config = dict(
    num_hidden_layers=24,
    hidden_size=128,
    num_attention_heads=4,
    num_key_value_heads=4,
    head_dim=32,
    intermediate_size=320,
    vocab_size=4096,
    hidden_act='swiglu',
    norm='rmsnorm',
    norm_place='pre',
    norm_eps=1e-05,
    positions='rope',
    rope_theta=10000.0,
    rope_fraction=1.0,
    qk_norm=False,
    attn_scale=0.177,
    bias='none',
    tie_word_embeddings=False,
    parallel_block=False,
    init='uniform',
    init_std_qkv=0.0442,
    init_std_o=0.0442,
    init_std_up=0.0442,
    init_std_down=0.0,
    optimizer='soap_variant',
    learning_rate=0.00702,
    beta1=0.95,
    beta2=0.95,
    weight_decay=0.047,
    lr_head=0.00593,
    max_grad_norm=2.0,
    warmup_steps=200,
    schedule='wsd',
    decay_fraction=0.874,
    decay_shape='pow',
    final_lr_fraction=0.05,
    batch_tokens=32768,
    max_seq_len=256,
    doc_mask=False,
    z_loss=1e-05,
    train_tokens=159000000,
    max_steps=4853,
    dataset='wikipedia_en',
)
Each number is 128 + 24 x the weight over its row's rms, rounded and kept within 0 to 255. Layers, rows and columns count from 0. Numbers have three digits each. The size before them is the row's rms in percent of the matrix's.

# layer 17 MLP gate, 320x128, rms 0.221, rows 151-222, columns 64-127
102:119094110147150106131111143089146176148123062111109143185165080140140126125135159101087110158123103163159150137124103159083139115140116131105116161117108113161148131139116155093161119110119144
109:067121131119110070164137165113154134141118117082113124125140148068134131135143093142126140140114127128139100092144152123141131143162143175096121107127139122137130114146131125161098137081134126
097:153089129155109127116157115156139154185129161109128082155145148127129169188111118084080168141118147151132090079127112159135153104166159144145129111135131115136108156141134153108122159101140116
103:143090114147108150128136112160108128142140112109118128160141108099131153122116101143131122138095123132123144110114089105121129124130142117142122186163133101148164159108131136121121118098126111
088:147129085122153129180132088101143144121144100156122093123143177167130082161110094072099113111113160097095107115133130159161157085132103112155132118128133144128106115094169119151114150133117135
101:100132097138120156170158120127153109180123131118142143144181120112166149095118147152142114107119106121133146085139131124113160114124140126116117182112112122109088108124120200139092143121129145
096:083126108162108166115109141103139106119118146185167100126139155144172139127129116113110104181122082134112157139123132096100131093118124168114145087131158138108099115157142182127127120119148097
104:141141083125153094105122146115103095178117163165085146131098093123096147112118103194129133105129147104126154113135145093120140124127112157126131113140164147154120116135136143141132117132135145
095:126096128118145163145124131135105142157154128118123136175144136094138149124116107105089125127115145133128178136118095130110100105123162204151128130094138154109127131134153137090165129132095155
094:166108109109162111114120116157142104108149137138165135135152126085134142172108130094149111101109137146112143154110116121136143126106124139115082168104113111143134184149167145107091139113204155
101:107123128118105115123153103134117138150076086135117096134137095146108130131134109138126103163101109149123103122099110128129143146166123126092136193146108100147146123075134176123142101126130173
101:072137148154094134149108151097123120148146103102128090134111093122112112096131141105104141156113145119185137132144111160095142089113189114105155136111176119144129125160118117156130145145103070
093:125159124190106140130154163093134115168153131117123123171146146105119086106143148148121104103158164082121120105144133124121127100187120148129104110119130114128111153151105093080126146137171084
096:158123154082083126078161152064142078120141148141143113142122141106132126147115128122082114113152126139109140083138092140131127112132137093113114169100144182152116154126113140095080128098128141
096:100135067082135147114107141089145142125099116140098173139168092088117135132103127105156164169130142155161112158142120134101114107118150131121144118120186101110122090137133166119136153165112133
105:134182104099132122103137126124146164116128107137167114175113094119108121159092168153085094132126151170135127143090099139154130133138130129109153102144147103143084101163112120106144133126123111
092:103174102105136119162129107149166155095143098120130112106111126156140148125137173105123112139135165131128137100091120164099165150138138154094095120162144096121156126161110148136098134130164168
097:131162139152116140144128129160089077098103115125106106110131085113130150128162108140138121150103132102168138147133159129157175116117131106134147137191084118139085130123117137124107104145135106
100:142113127109120132112150102114140158144167094137098139127115122131130173126139137081120070101151154104145155108071090151116107155134111124108172104138160134120089168122138161159135173145102098
103:122121150118123128120128184121105122195133073125147108135120143109090123122129100105132103109148145151138133172115129115137113102140139193125139112132130149130125116136126146139117140132104142
109:136133143101145126153100130120144136124144093140146145154167102111110130128121147147083118126121086161128083130124170069108123084139144150123121108064168136141079126160113177108156142107150157
107:104117074086166114128168174126114142171113117122115113125165158125119110141114177090119102128147076082118152105137134139127098144126134137106144088091114125118158139130090095122150153164128145
101:130083079096119100154143087169123115138139122126150130085118117122160170156149166134105095150144174085142129106129124106116160098108148126126116151110139127132138112156052141083114121115154129
110:119138136127131110128080153154122128118144140106129112110115101089140176117132163145133120131145157104141166116133118119130125156110172146102117091145105132116139143178116127164135149151089080
102:147146150080143126110150145118175155132083139125115148136181133110138142133130131150120127099118103132137147076141114122113163116171110108117136169115118138134094115185163174129141062119132172
105:114106118151112129089109132126113130124108123111143145133124159154119135145071097181107164133116127094116132158154140173143110116134168135132149113156150133127131102139154106129066118166128103
099:144115102104133114106125113128082172131140120122142108150160115155125139134055113170127145146107119121144148120102093123153077122143105143114124161138136122132122186205121135146123120152128139
098:136100138131109132139124142157106121120124117132142092167104120136117160125138126127139169160149136155133161089123103175125163157103097150152107080138089130120123154125137127117126200099153119
082:156127099129122112094152104129086103138108134113105161138104137134079126177097145106112164106126143143089151145082117124135053120140113132128154092164132158170104127112118169114098176132087110
101:128101115151167113161150097125124155089118130145156179149153115075136129133120177132141147168129123137134188141114103109102150152079129100118166163146110121140149142134143104106159095132127074
104:111114080111109122161135119126095121131152104106137155165118143142113083105136127106069160126113131167110151102129121105083140133139123128072134126130149079108128197111123187146133147137121125
100:086165134157165162106150108147090142166108155164133140133150140108091148132123131130128149116133138134148158167127149140128123153171115157132200072161127102132151106114136132154147140159155167
093:097123115129171150080080142135093088155145119145117115114119106146154137142124119110145108144144135099132120107108122185154072139152093134138114130153147129111098117186128119097102147150140128
095:116147162155131118125144148144109141160149116134152181160143136101111104154081086116125138148108127099112069181125137142126124138109139103112138125088151122127115166157158130127103053159112123
103:116114126109120132117139163092175115138123110138112117142109127120138203135121114125153156137159179097181129173155150095137165088118131109141174135125117159104111159155141139121103133149149138
098:163116103152153140121090177086091118124158119126110139134109156094148183091156137086124131114149103161146134123098153132126117084120132128150155146117126140152095135146158130145139154152159113
095:167150149142139127140144157119123106151113100126104160059159114133116178129118166099122113149126121126086180118089142110125144106114120126119156107163097076130132131138125157146117140146123137
092:090114087120150111163114144142132092145153121087121165092066107096180128160171112148107153109180134140125145099148115141149128125135135156124186142125097119162139158150077120141116149146123120
097:153135107132144125123145155131161141138108151120126153157077087099130113148115100104123117141119141128153121130125138137131113131108163140096134170103108075098132155147178120088123141151077115
102:142112117108127172115120137111129125124103194134156086151139111081120153142106135127114133134125144129115182141164128097155161164114135117163126116112108125106125148124112086098132140116167100
098:086193099109147115117131172111143082116098137115102126115163143125171117176088124139134121131128130109091113118112113086151159110155120141105151098110111121137135103123094098109140139103153127
101:099106120151158131150093110120138176164108090127112162098142144119109127106097092115107112120112138138169116096116129114124099099099152116131135102147141145148119168161096114147132164128137106
099:127150082107140147149120113126161133114136109135080109114118130119107120136102130113069112127111117123137140129131089101123135183149118130113135105149103127126139119150110049130091106161115174
107:135122146107163125079106115106114088171116129113117130098133126140129141142164148094051128148128093120133141140091135147154147115138114092150131162098128100128096190113088132092125114102154122
101:129130137153119106117110149100097149199133099104142113154115177139169114115121148109099087104128110085111159130120116133124119139120146141097109198150140098114123124145133104098129122125129164
099:103108168109127106112114146126114203156079143101139096103166111114151120110104122166109170149137107128162120104100112146084116115146104137141139138125139134101146113144152136112145134147136085
099:088118147119145145115103154172135117142160089132088105112124115073157137137105128132133093174110080136124108154139136110129120114116128128153148124168135139106137100148148134131151132141132107
110:153150111117184163115129082132107089157152106166111115156114173094147117132096095135148096112116134139188155146135135154090158108136125128125140129140159110109177149145126122128116155134103153
091:130145140088104116120161136139159087157108141075136153119154126184130180140118122139087117126098144094104124122148100162177152079115134139171129095169121121154124085130125139150158139172136097
094:160120143122151140139111145106121096116143094144134109070141132101146160149176120087113131126126125123140116131178161120150086142100122127092133166109097140171108123143103122091142127090085138
108:136138130133140101139098116088156102127101156124103139153141103104113128129066159100129097152122132121143151102134089120116116121093181126128173082120157145117161159106122166128103143134117142
102:107136097140151122092161172110185106179093125137130108113118119132084131160132139096143133152112151143134122176096157158123117115108149158120152117077154138123137117129137157156084130142173123
097:108077120143124114137162131129133151124131137128193123135129071128148171117118153126113116111078135151124107173104168140141161119146141116134092165080113137094123128140138193112093133164143126
089:107108136147111101139132151120122132097132117136089188150095128142098137140134142151094146139113164142128116103172164104142105128146128147144119098154195128096110113155143138140129137172097117
095:163131134128149103089146136108089134164110119152121099112138120144133124148101111150141153129113136077127135085106163130152154111125110167095141153094125134121139131124098123128150161052143172
111:101122123128167099138127151120090090130133115128121131147122127113120176154115131151123139120171145130150118168122129129121099109117180120110157108138088137142144137152116126140159108115136082
105:075108131084106146088106123138158114152063117137155176138099174161115129099119135148109133145117114084113133130134145095142138099136149104118110160133144166139104103146138153181109117128130110
112:163091152139147140147161126126134172141136138148157146100164099108196147122092175108131082128180125144118119123133140139119147135134105141113161121113167114093143147148116132149149134172111145
088:169099102104121145146104107148120154134154089140155130117131148140127146157153112140141119187128078135129142124159109130121150106127133133135137149160185114150128114130134119124143199083142097
094:097083081129122133183084120124106150130108124155166120138150166137145138134134108116113098137111189086108117110149160138102106123110134115120126159094143115138084157107137144062137144109160122
102:131123117135094141142113108111133141135137155081135119152094135126106101140085164064096106110151142074143132070123094164082122147129109160096133165102131125141122151173109130129141152180147138
088:126136131142156078136127128142117137145141117143066156151122112121162124140149112165118105134105112153157150127176160162134133116135152142111157126084082155164129125136119156139159129098112138
099:151139126147130096118129107121172122098160112130152120128164128123166192133152124152123147155156130111163147128115160133134101113184170142119135139129149153123102140169134140133146104141107097
102:088108167177116081117136106118154073132115098147080119121134148116124164139097166118086170099104120093089154110142146101155138143124123074154117141127149131105137125163165122139141167148133110
088:125129097129118086137130121129101143085128115103116132139112138085174133135127080110147158156123125125128131155152138158164108120125132133172118180103103102090112095143084128123074115082106120
092:122113094129114083130132150147084132111079131140123150131082098136175122150130150137130089146101130141127125162091138132093145107152140188136116121137129110099176092159155138124094124118138150
112:085150096119100108103154134079077123138114083146138165094132097153096107120159111117076095126113164096116135101134158117064133056128130140149124120175156155125109117087064161115119133123164117
094:104137131145182126091120128100127121094156108144168138123128137176142122125113122148113106072102129135150112118172161111133095091109093097103186106136143147136146111149125106145128159131169172
101:119147149187144104142133154153129158134145148131129112144105147129092126169079094108134181135121115151146084147138111165076156127118097119120122139105095192124128148131133097118101095122128187
097:199118128089104127131145107113111181076159109118128123137125112073108159112132104115129136130131131112112114132073141121144090132187114161127146137128132128108122099117119117113120092109129104
105:141164166072116145127140152117103139116140116080110149098111125101153136187110123128128124106114147127094119152159145177125129100145146179125114161148129130132128093167133142083148095144116126
097:110180095089169104116135085121124070075125104102126175101129157130151076158132084125098123156126083107149161132090136098128167124122153148109122111127128117160132135163137154134132127144105116
# layer 17 MLP up, 320x128, rms 0.225, rows 151-221, columns 64-127
103:113127121103094088129102140091161117089104177101127148112092112121139099104124148124135141117133113122153097122145160064123164089116119141122145138132148126107154120160127157141103065088101132
110:133085151126100148128098138129160160162161165100137138131140107081153115110099153102168163105144170143137128110093143129123154120118123184139123151179155121160130105119132141103132143100121156
102:122072127172116121155131107107202133157074136104145146159142126091154157145139151152175115144142142095119126127112104113114139145133113114144102149153123147114106159166154105106095096128128101
100:110093138183193152120135142085134154103169127124133125105158123134175097125136097122125086156117150151169125100133093130132095099122121145144152156120112088162141146123145147127133094098165093
083:140135085110133166157129121144116124134122164185158151132122138143144164120146144089162120163145167103099067147162107137129091124156127122160191115099129134096108108156183148156146113098126130
094:126124124139126149116107160145150091165134122123122147108109097107134126136133125158134160152117159065152113147163083160156138115142128157130125122131099086141127124119133119122147141127118104
098:127121151090147117176142106122128154131105139175099122123125118113117091141111105132140162141109157129097080132097151123159097179138099115098116169092101098123133129128125104118139141153143135
102:155120138178135132115139109135150157108148137110161093170149164164116135120131135119104165118159100126131134145134116111140109098149163099127125149167103120137149106183112117109119151123125111
097:085120138089127130120113156161130125113214129116127104149130088090109174122128138164142183125144169139154140098128137144152166137131086121187133089137145109159135112108138130123107098127145123
099:143182129167109142127103105129116114119125161114126126154114150122130105138123124144103129132139154109137130140113094135142118144110164143097112113139145192079143118087143138136167180178164165
102:141101177126129160133119122133110172132130163143083087152123153122100152184108136125115151143128098126139087158106182119143163163082098109164145159090114099136138129135107117137136176133179080
107:105104086125122149154108102104145140137127148162116111163161099138181144104138105097159127122157140157096123114112117127127123114148165110110105145162101095173059135115126126117127161148144126
090:137128139145158147153158116109144142126100129115119109148159138110113143090143081132126150111115139161151123137132170117129154105137126151139119146161091116119153140149195131120095138128143119
093:088161130116148130165142110160096080119112143132147087142151099134123142146177136111143158195122144110146130134149136125130151135114145107077121114098150165082151169163122123109131134161156112
101:138119094118102162175155115086117096117103116105144079132113154162163121141158123134112139106123124143153172068142135093153123113157132134104149124138152129182135159060143076113131155150122146
103:115104128159175089125120086138126152128130126107102120150119082116124137139121146171117174142111141124138166117146139103172123156110114155115134186112154122103160110118159128120179064102139179
096:119119179122089137137138149126104133094078135140105137159138148110111143129139124190072143154120111080139134157135108172095127164173165137134146172132123117147153129107157111148104105121117123
092:125136143149100145170131143134090135113121139122122160067165086082132153129148131149101146141121144086167121132081136163142153130106143136125135149148118104138132121121148122134150105150136112
097:161132127113120132158148120107113135130146086119099158141168062085148119097084148140158124094166109147119139105148157110123126148130102155109115139104117136128136109146160136115137149122138117
110:093155102173153123089177111094178130145133118115139145141143116135123138154142098124178124079188148134120126132128138128091124119108090185205126109145135108154093126138114120154089119088111123
104:107133129122144167085181086126121152080122134124125131128096086087135124115121162155143160128165118165131142129130146118110120125106093143150155139136128081093127141090112133118142107117115131
104:132104087116152167149132146070105126135154086141130145128134115118116085126130113122139123149115128090158137136174190075120119115114127130098165143149144111127154135166128097127109139153129131
101:195141099130120140139108158114105175141070101133081121100116094146134115098129141127103112132145172110103130137095128141107136156115097136133140154095121136139147106143096131133091127142121127
107:113142163139157108138123118152164117132129151131109093132099093159109145099116074144130110162101100130110151144167129158142135104123102138099119118145107144101179174119106116146086136177109095
104:096139107108164140121079120126122125142089150144140117152137102122147159074111121134077109179122095117090116138098118092160178113104111119146126117124197118153144081128124108129136127148111129
109:098106169152130119121095121139134135112160110188152161141155136113099114132144124092116116164174154155124110121098165108175157143134159139100104107155123133118103104113148141106105175144140120
103:117125141111121124094093119151081131131111102125168099141126112163107149082063131125138149101103151114105121172080126104157125129118097137135148109102160118123144173149136141138082133111138110
093:160140131078099139150118084116095141148143078096167132079133129159108084109122169111152080101116166106083152157134114132156120119128121099132126151133119121155157166157121139120095182138124114
085:144138133130133098099124080133107131143096121140111108147117120139098121094111140081138113120116167145119130131112139133190089133126124134109172144163162167121164134077113141117133131136146123
088:111119149139156141122136118156105129081096141117144116108177135123152124119120149123134166153116139094089125120147145103114131115133163150111089133108143149097128067144100127117113113127141164
115:129162108146094170103104143083165134130089142115140141116139188161130122134101147108096101169123133111163072121121139116138125107116091155090143107140141146114099116188153125139137143137144120
098:092114141145120140107106129100135130133120087132152116157130118075162133125126153106128129132101130151123147146099155087127125111182158133132104111132129133123150111124193176127147119141102096
094:126116142119122126099156121114111139128111144132116148117116108108134104147148156161156114159071114166122160103184103118134111122135136105139133153132113081137101140163145127114134120127187128
091:121122146151097110121097124114092107117105120142126140083146129119105152116120080112172167124165131129086104114182108154139119119109137142141137124160153118146109134082157134072104112155072156
102:128088122185153120121123148127107110147112140124147147159166116155161118138119124120097169178110156131167116112114135105134136129103130157149114097130101141150123195130094123105116127121124126
093:113140131138122157126095108144150121136091184135158120126146099144162136170139145104117152092125151140118103133118105128091140107185123191126129133094099101111123127095156174120142137145125093
095:153148072155169105128127151145137075133150125142095131092134148123123120120123154096116095174120180109139144138141140135117113119144144128117179083135160117117109105176146148167166109120100140
099:124102062143104087158125145112114129155145122098131191107136127126134144106198162139119150091108115123104128165131111125126091106140116135106095103119145139148151177144100171195108129140135100
098:098117136116114144107127128125102090101147118093144088115152159131135119166135114086101134138111124123085152148123106143139128109180122131153123079134123139130139126132107127122121114134131119
100:079132144126151116153150168116122150095168138115128148148150100107126133175159156135137115109139147110155119151162150122110108134149128167114125132164114144148119137148087176139154104109090109
093:152128115175083127151129104111085112121111096130117106113159121106146126158112150111117111115123108112118137138066155075109127138153185158126083127115115140117126093123099126076156111142134104
103:113122132079192124111107135123139141214120154129122116103123110106108144106141115108102120126159118144098152116165158148097106129155173105152102122125123130130135185118106152154130132115100098
105:092176112118110151118134118127124116081121063126086155050154159139091106135133140102127158092132114106134106090084131106125152149138128103099125146139082152103112134090104146108106108152131105
111:113184147136090132145166139150150129156103130137132143129145133129110140132064126121130093142129163173148078133149086093118104119082141128099133109150158144129147118114154092143144111133123113
101:136124126145122099113160184144127052121115138132153112117082144129123152149113155106120131132128175117103197107120140176082133113162148129101109159102117090141141148148104135082143112142114132
092:151167101138152127124118141115111135161109091117147119102144157129123142126096083148109133111150160088165097123098088158111136132129099143152132134094138161133138110136159124226129103115107096
099:138147115114134157161107133098080102105124105085132110131171125091134150104094129123162141107148119142141135099142140107098155123110148082171138146095163114152118122096163154110175097131096181
103:141116141115117123092157191111133096135172152110152137162150152120119143099101098158147128105151124135107126088146129134160122134152135132156118062177117145140149144115147151124120110081131088
092:181104131055096130156133144113109150185120165131103106141131071132172156141133140114136136144090175119143091130155132142103131136136163130102171109105140149096162129129178123091115150150162152
098:147090147120154133138123123086148117165106125120105135072141130122134109098144094120156133148119098110138118101145149145100106143122102128128149148120107112164160137144073120072164109138085126
101:121100099061137152095125134129153136150113133114092127087133101131093126141117122118113113144124137173149127112095099114155118107107109141115150140158159137153066175081145108125104124114118119
107:147135149136122148125158151099166150100115105132148106081121115163122138165099111109129156170117120105170125154121125128087161106159115111120124140101115116167112104105093146118110106139111123
103:181138101133182148119142170111105091125163160130059100152108123153123138120135153087135143120183097084162144126097132082112160132130088123090102091126109150131127126134146142128120135138123122
100:066144142117106122125107101147157122156154098110092124136106126096093157136093127113124123110127133148107109140144164111116133118116179165121137123122156101131119097144138147121131145161089134
098:141111114099120101118136143144112121157128088094122123099134122092134119186129111133126173129112137141133136132120118078149138149096128183099124117115122102104159153134151143163139117149106169
105:167094129170105159107099156117148134138087091151136111074131136126133101138162166147124116122081108177116164094165136113130144137161109137146100111083082107100129106130100114126106120104146127
098:108135110123162192127127134143137099138135135108128158130172113134123154113172099132135111147189123122136179159183113095131171142150165148113096167115149148125130128147105169122145147126128148
118:105165123160130143171104072104100162135138139159141130155130131086143152113137128138154105139103130159123084085163126132147151115121120139090116119116092100176123132140167151085137123089108130
090:079104109119167127140172121138169127137144133128080123122144155137085178098118102145145139154148121184125125105134154158146141146124123112112154128106117129101086139165137112139123123131176151
090:129182150095109124126147083123135100137127125133075113156147143161108133136152123140103135116119150133120109154115109123177147093135138170116145128118089189134132073139110113154114105175101136
110:149142127107145143131142145141153167183135144141112118071150124136137106124079078096152137111100107145123103180109152130163094131147114135114131135156143127122162145137171140140130153126143165
093:110124104100096123133149120111144116118138142113115116151145120144073148113102163120118172092122094138134095181139145118153120163090096115130116131165089119145140090155120134118105107172077117
098:111118141151120121123126149152168127121140139171127153129113114158182113150078125131126124097150161095121126125121112090133188114160131145090153115160124131129132123130129158086149113116099128
104:104125114125086128146127152136153162150116121083119111147146099101112088152194157133099138088084138162115117087160141117115098134153116107122123147126126128107109135122132166166161123132126112
092:143100134136132167115133078123147118151156142081121145107148148111116144134120113152103143114068095121136103149172131136093154148114144131105070158079052098118140127154118112158110158115143076
103:120111166136134129103163118134153165100100155138132089139132083129132129114103101163137091123119160119119130134160147138124141135079143108138164143149130125141110089173122119096101128112136117
109:108111162120085113118092143082123138114111128129172156098155134126091152132142145132137124108121144133143092103142143125088169099127160134139122198154163179147101115130146120150162145095138133
095:121108181116117125072121118126137130129123094125142123141129075123113107131129148136117115118092162102124120106084130163146145142127108106155129114136182130150152109185092088099121144086171115
101:108095131151127117066106119132084155127107117122150161119137156090132109120109157113128076141135156155148155123094088109154152121130146103133127132157122146171118143120111116144132152142136171
099:176131108115069125143143133095085152103116094165132135116170119109129123100125119149110161122161106095136112117082118106114103155154133117133138124127102099110119140129134122176077128125137101
095:139110094116127136076094142106142124130125112164131145128105134145142163122109089135141166138180130146154117108177144108111151156127145117140111126148169129131135162108083199114160091117131167
# layer 17 MLP down (transposed), 320x128, rms 0.218, rows 151-221, columns 64-127
099:114135132122161170114156144137095130157120097174105118123140102153137136126153129095136103114131109136155047105106113101087100136139129155099124097109131164083164125098104103117115100127129111
103:118163138149150129101152141133123116132134163156114095138158135145090152088126129137085114154137102091158070164103133095120144180128125115108192124165168127158117144122124137140150114150125133
096:142157126133115128137102079103125122163166162135106147131145128134136137141094103088124127112126146110152112110129098134186182111100071097121142164139122131120165134119168071161142142099141135
100:119154132176128114159112106114130106124135136123109174109175119091163096146107082102147144136141159130115130118154097133128132091145100093174147159143124120133140129162139149146158162144120121
094:149106172127155128141141137135104110146147121124108208135132106145144121106131183163120117157151110178162097132098135124132119142135118139143058139180123103147128143145101171085145140162128129
098:143113090181137120120088111115146086110109104147167144130127138104103129099137176126119145164099112130139128112145121093137123145142097137085120132118174125134068163111168109117156104128113106
097:102177144120113107144131166100113156131135108130123085137114114143139154132152131123165151155113102116123148122121167132156102164144143127130136136140122111183159115127139102132102091137126137
099:171148133171142121128132130128106130114126091134097168103122147107101108153103116099136135150092110098116123114113160153123114146148130154167084066116132125148093114113124144114165125130136168
100:068137094118101125137115142126115140149173161174133157138131106129108110141125190141098115095103146127117138128173121147139171189132114113121133156141115114096152149132152141170116142116123136
103:138141101091093117113135146130095165147099158168108124146144142127147129107121109114147138121092182134118117173109120078154130051098147158147150138164139163103110164121107092098120122112152156
103:153126142132122122113132102108140094133076123161155169119114131150116137108165106078076090114090159117090090154142119103131169091146092142127149132135155091094135180115099150131117088094149142
098:094165120147126145133111091171151173090134139131074164176141140126113138162172165162132079088127112128136114151093156155160097169154133133098097101134115153162125155118110136083153150118152131
090:114141117103127133160108092128076100132124108139152177155150143144131164103130111098080131152151114148125114141161111142122108122126169146109106112168132147108092107103146132154139134178124128
096:158125111125149122129144132152115133146151126148079148099108119143140109144145159169136033111126112138174116111147160118115122145128147085147116125112088112119125138112116164115104086138107114
099:158113150106123162110153105146092128140156147092114153075156114126088168109127088143174118124122134131102180134155145161150077133169130130129132122147100155119119177114131136112137078133118159
102:109123103109153117133135103109110102126137149126089104115106166142185126184084120132124089140141137160092096074174114106123129159113165093148133126117070098134156116133128149145113086130139140
095:128160180086118150111184161136143069117164117122077111128142085168139128093090103160130125120121123124098144110132128173088150099145135122126149128087137135127106145101129184129117120101137111
094:084099148119149159101141101144146123126147087119120114150145122151143116154120134149074138107121148140131122129148142120131138121136123150138145149099158112122161104144130167146094111179129110
095:129154126121174086143152161146110140081108100139133090084148071164114134109167119115101109121125158119121104169127122149167094093133112129147130107095149120136150126144135130094116151149122131
105:162105117104146144108108136117169101084126145101104109119149138099096186144093065087130113139158126101145146140137108142142152148119155099126104139087149096156142175139137150140102105124098134
107:103086120116114131138162128142120115182125086153155110112120129131128125163098130108173119106113115152124115146118166093099142139149114134137119075168125110138130124114110129143116150115105118
102:146148120135112134163123129117110105183117107140104116148107162124093131111144119129126136107142156101124131154110136160135124141144124154175144148155115117162106139174117157130104116107129117
101:128155082096142200159148109108132147079164116113108133138144118126128118112142102106115128130099126103161133153100129147106149165165119119114140104128132121134103116132169167118147122133065116
098:154123131127106108147088147141123138099158192114105105139124098114152101134135108112132112098112138165121186143148118128141108159093141122125171135149121141128164115150107112116098106156093100
104:132138132131117113142141146164154119106138136111139107150137131115136139130091130208149113125145123147152130146125139108112148132119124115089138188144096095101088144122129122129143174131139125
112:134105123111123120123116130153158137115088153138142128095145143157122157110181185096150151156134135128091125128106125187084142150151130124124126137076137149125155138149134172119153137091109143
095:120146151119165132140154149150116155124146164119133155126111124129121101175213145139150109122109118166111115130189166152123131131116137122151131086153087133141158120095094079141147124121108113
090:125108122123071128129081132093127110149124145156126096160177116108130158141101118139100139115113126150104151144137107131097144121132099155193094153093162104117103114175145134129104115163132145
087:108091141141130161152129180162123169145172088147133130153167150149214146137145090127107111136152115118159107138130099139123179119095151164135104123139163108152135156094103137129128113130160118
096:160142089130115121145120156140117114127172127099142106142120127118121093097146121159149094164119116173125135153102111118146132131143120191076112111115121093084137147115083123110110098113150122
114:159144113092160121118160172078125126115130150154137157142129128097102139095128203130101114173127120137102118138132094095126104116142116141088089108109119126177133140130103104132129141141126099
102:155143123104120092130126111110154117139142128083105166154158136102130129154105148155137137121139115092162150130133157151111150114094133132144171134125113119141117090126132105092137135127114075
093:103136096115135128109122100133128121097126156087111102121142147143125105130121086109106143123080149145136148143119137138077091084135108124156136109118116146087134125100117086120143133124114102
093:147183134126090117163136126122172156111138120102109186107121119115119094121139106142132127077098128087150101104096180114108082109129127120109160115125160113118111141136166139138116133119172131
097:173177140129181143127126125139125125133098102176138140123157146127144135113100105097091131144155087143147142104127139093134118120153132153102144164106103125159099123146096129108145146124098087
096:110123167158112095151147134149128130096095140116103109137094139138115125116156149120156105162135068124099110113147116166095127164095126145144136163118135165119108200126106115130136174112145107
094:110100116107106153138151169081127122119089118098097098131132114167104092117097180113189126142147169150096122122143153130097106171123158104151083153079166112153154142102122111128156095094155146
094:145127157095146154095144117107114114166141145148127121126114109130133121110150124083116135151151126124110123144140119176128130131097148093112101125109127168148124125092099135092142062147136152
095:131126141140122162115172125125126182128145156142126145175058127112094105106180132136145119063158129097147156135132138095092138156085140163112140137152112171110153154151146138111105179116151141
105:148130105141134118153162100174165105121196115139163095101109140104127099093121138129173141160117108145112118120094149148095106099132083126137131155134169124142125175128122135140104183130113114
101:145133140135092131137124102095126079126133144129144109112107117127112117153118139119139113120162094121150115109137128136134129106119130099102133107147099122143168103143155127134116122169131139
102:138165108097094113138077114117094139098117101075184130127124154123175140179092119151102111116078120127115151143133085108151169124147164104117160163157133140110122124113133139131124104111103142
106:139135139119126129125074095125096103155127143143155130146106105114138141141097177136135131122138155159129160138097111119071115165078157133156117142154142087171114140138094123096193096144137136
104:136095148133110080145155133130145126156132108159158133113129123149150124102052121120152141102129148101135156120148126171108086168111091100145147125111120129146159089148130155109105129133166111
109:124090135097126127147126164146104158182132129196151144132155117140137084160129102166101130113103140120099122122145133129109122132133110083096124107106140099091111140148125141145138158123114144
094:127135111169133099143119088141161121100103142163121136130109101182134053138105138122102150100137103083065150090153114137144119109131125076163148113150143111117108152146135122135136126101137119
103:130163099147118108142101082170141089118163166122141156105145161149121077115081113114125112123142145155151110143110113108086129116079154143121103105117132066112143128141132095111143109125151137
108:107131110153112106146150140161122146120127131110101103108111114138126138147129115143083145121147118102155122111162076099098118136113118116123184135123117135102153117169154136156151093130098193
092:127142135158158149120102131135151123099101071104066097094109155094163141148159157153120174132123112124176128096097157079162151158126151120144196147135116137111173136116162142159086117106089160
099:099136106139118092140103108120138165161160119164148134145084146169142096092157108139202132091114149153101158116108157148156152116162106126125109121107146152131137111119103106129069093130100120
102:105132123125139165139096107124140121142154106138104137115175104065153099101132124081140114159164135154112131115089094105162118131127151123162116068137104095097166117136090128098141112131139124
102:119140134127132133111136140141184104155127106100115125152114134123144102119184108142143119113098101083121098108129147127134097061122158161129101146155105140092112115158153120118117079107122127
096:111130146137123129151124139124111155118151094131118131121111109140138090099119202147097109099097143153150121148119097114172143140098112095123121135134126128123173136146144142137096124137153124
102:135139146110128131142091197123098188105111150142159116147113161143135115125176133066093161105116129123132112154059094168168131127151138139128115120173155126110111144168161141089084141147121126
097:117149166087136105117123113171092175116093132125173149107156120139113101155128140120107101105149096078145135134136113135091136133183087159123147146130143123156122121137140134135130089121122138
104:150121143103147112108118145139142143130148071107174155101114132119122120116150123115115149118153155118144129115140134121071149162153122146119113156105116106127087132126106145100128111100105156
097:193104130121149155140131159122112113128087164106156130105114132146108101109098163137139105109129094104149150151069130157142122149127126108121135085176161112163138157139131116116143090131185117
114:144115148098129143152128123097120162137134135132137107117122108162145159106106105150126107098119140140156145145103105155138136110111130132158119158138120163150147142149170091109122127089115111
098:123121151097123160143164121106148134106116125137128114150122149129131155096185058152143150109120117130202136138158105119115105168129098142135119112100136141149141154119114114120151111186120118
083:123123113156146156100162132153132145168164108156069141131135162135135166120106149126171137162129096076144121152153124093136091133120079114108090143149109143092088093116167124111112120118140122
097:148171093123137126158114152166143097127121133104121116100139131121194096169091130078143137141128145140107111143063136138130129110146099139116150135156125139147156114166151139086116135123135121
092:128100136118136160107136141112167146166096163167162142130110125122162160128151125148125106159106122113088100108079137135162120109111141151069131164106114134142106127179127103115118105101121130
102:122089110115153115154136115084156139123096188144115145110129127126120129121136105088122091137152118100135115108166163120117128100165115126091141128186114123102114071155140120129125106105131110
101:149063131106150120092089143124080141115165145152122159168141086131149151106118164096098115143124171164148109115122105109137106113169111147109113159172115126068146195149156146132128131162124130
090:127145095156143129185113091115132161143132075086114127156069141111117149097141101089131154154124079110112098148110124121079130151096108170122155116096127159161106141131130107157175114095088145
103:111141134140156113131138190125115156123093108120103100149129168116141101135066088106113150097123107100149129120132116129155134110140143117087127147141105151111101172144111107109122135129124124
100:064085122119126111123134159124125140179111128135055103143096135139107123078145137158113127144135144103105130095158081134152099122117136109095128090136091134121104123162138167143136101140090086
102:087131164114119142128150103128108159143126129127130145114089162160089145130099115138132149122141105124172151128142119160175111135134097100147112132132074100130084109111096116097120112114129129
104:148137111119136091127087142179079168161133116105159148107119126091112120136124155144127158135179126099118131123116156148132146134097147111125110143151136144139130111128118170105175108141137217
096:147133134167138134105124152100146147144143140116119155136137120095084097115166139144109105096117088156116114120150141166153117082128112172136142168130129122160112123134128112106111126142124163
098:110159139150119153143154107118112126100122126161151143149134138116138168147095135102069132119113174130164166118139123107083140117150103110112137099140152141165146115122135156161136173148110141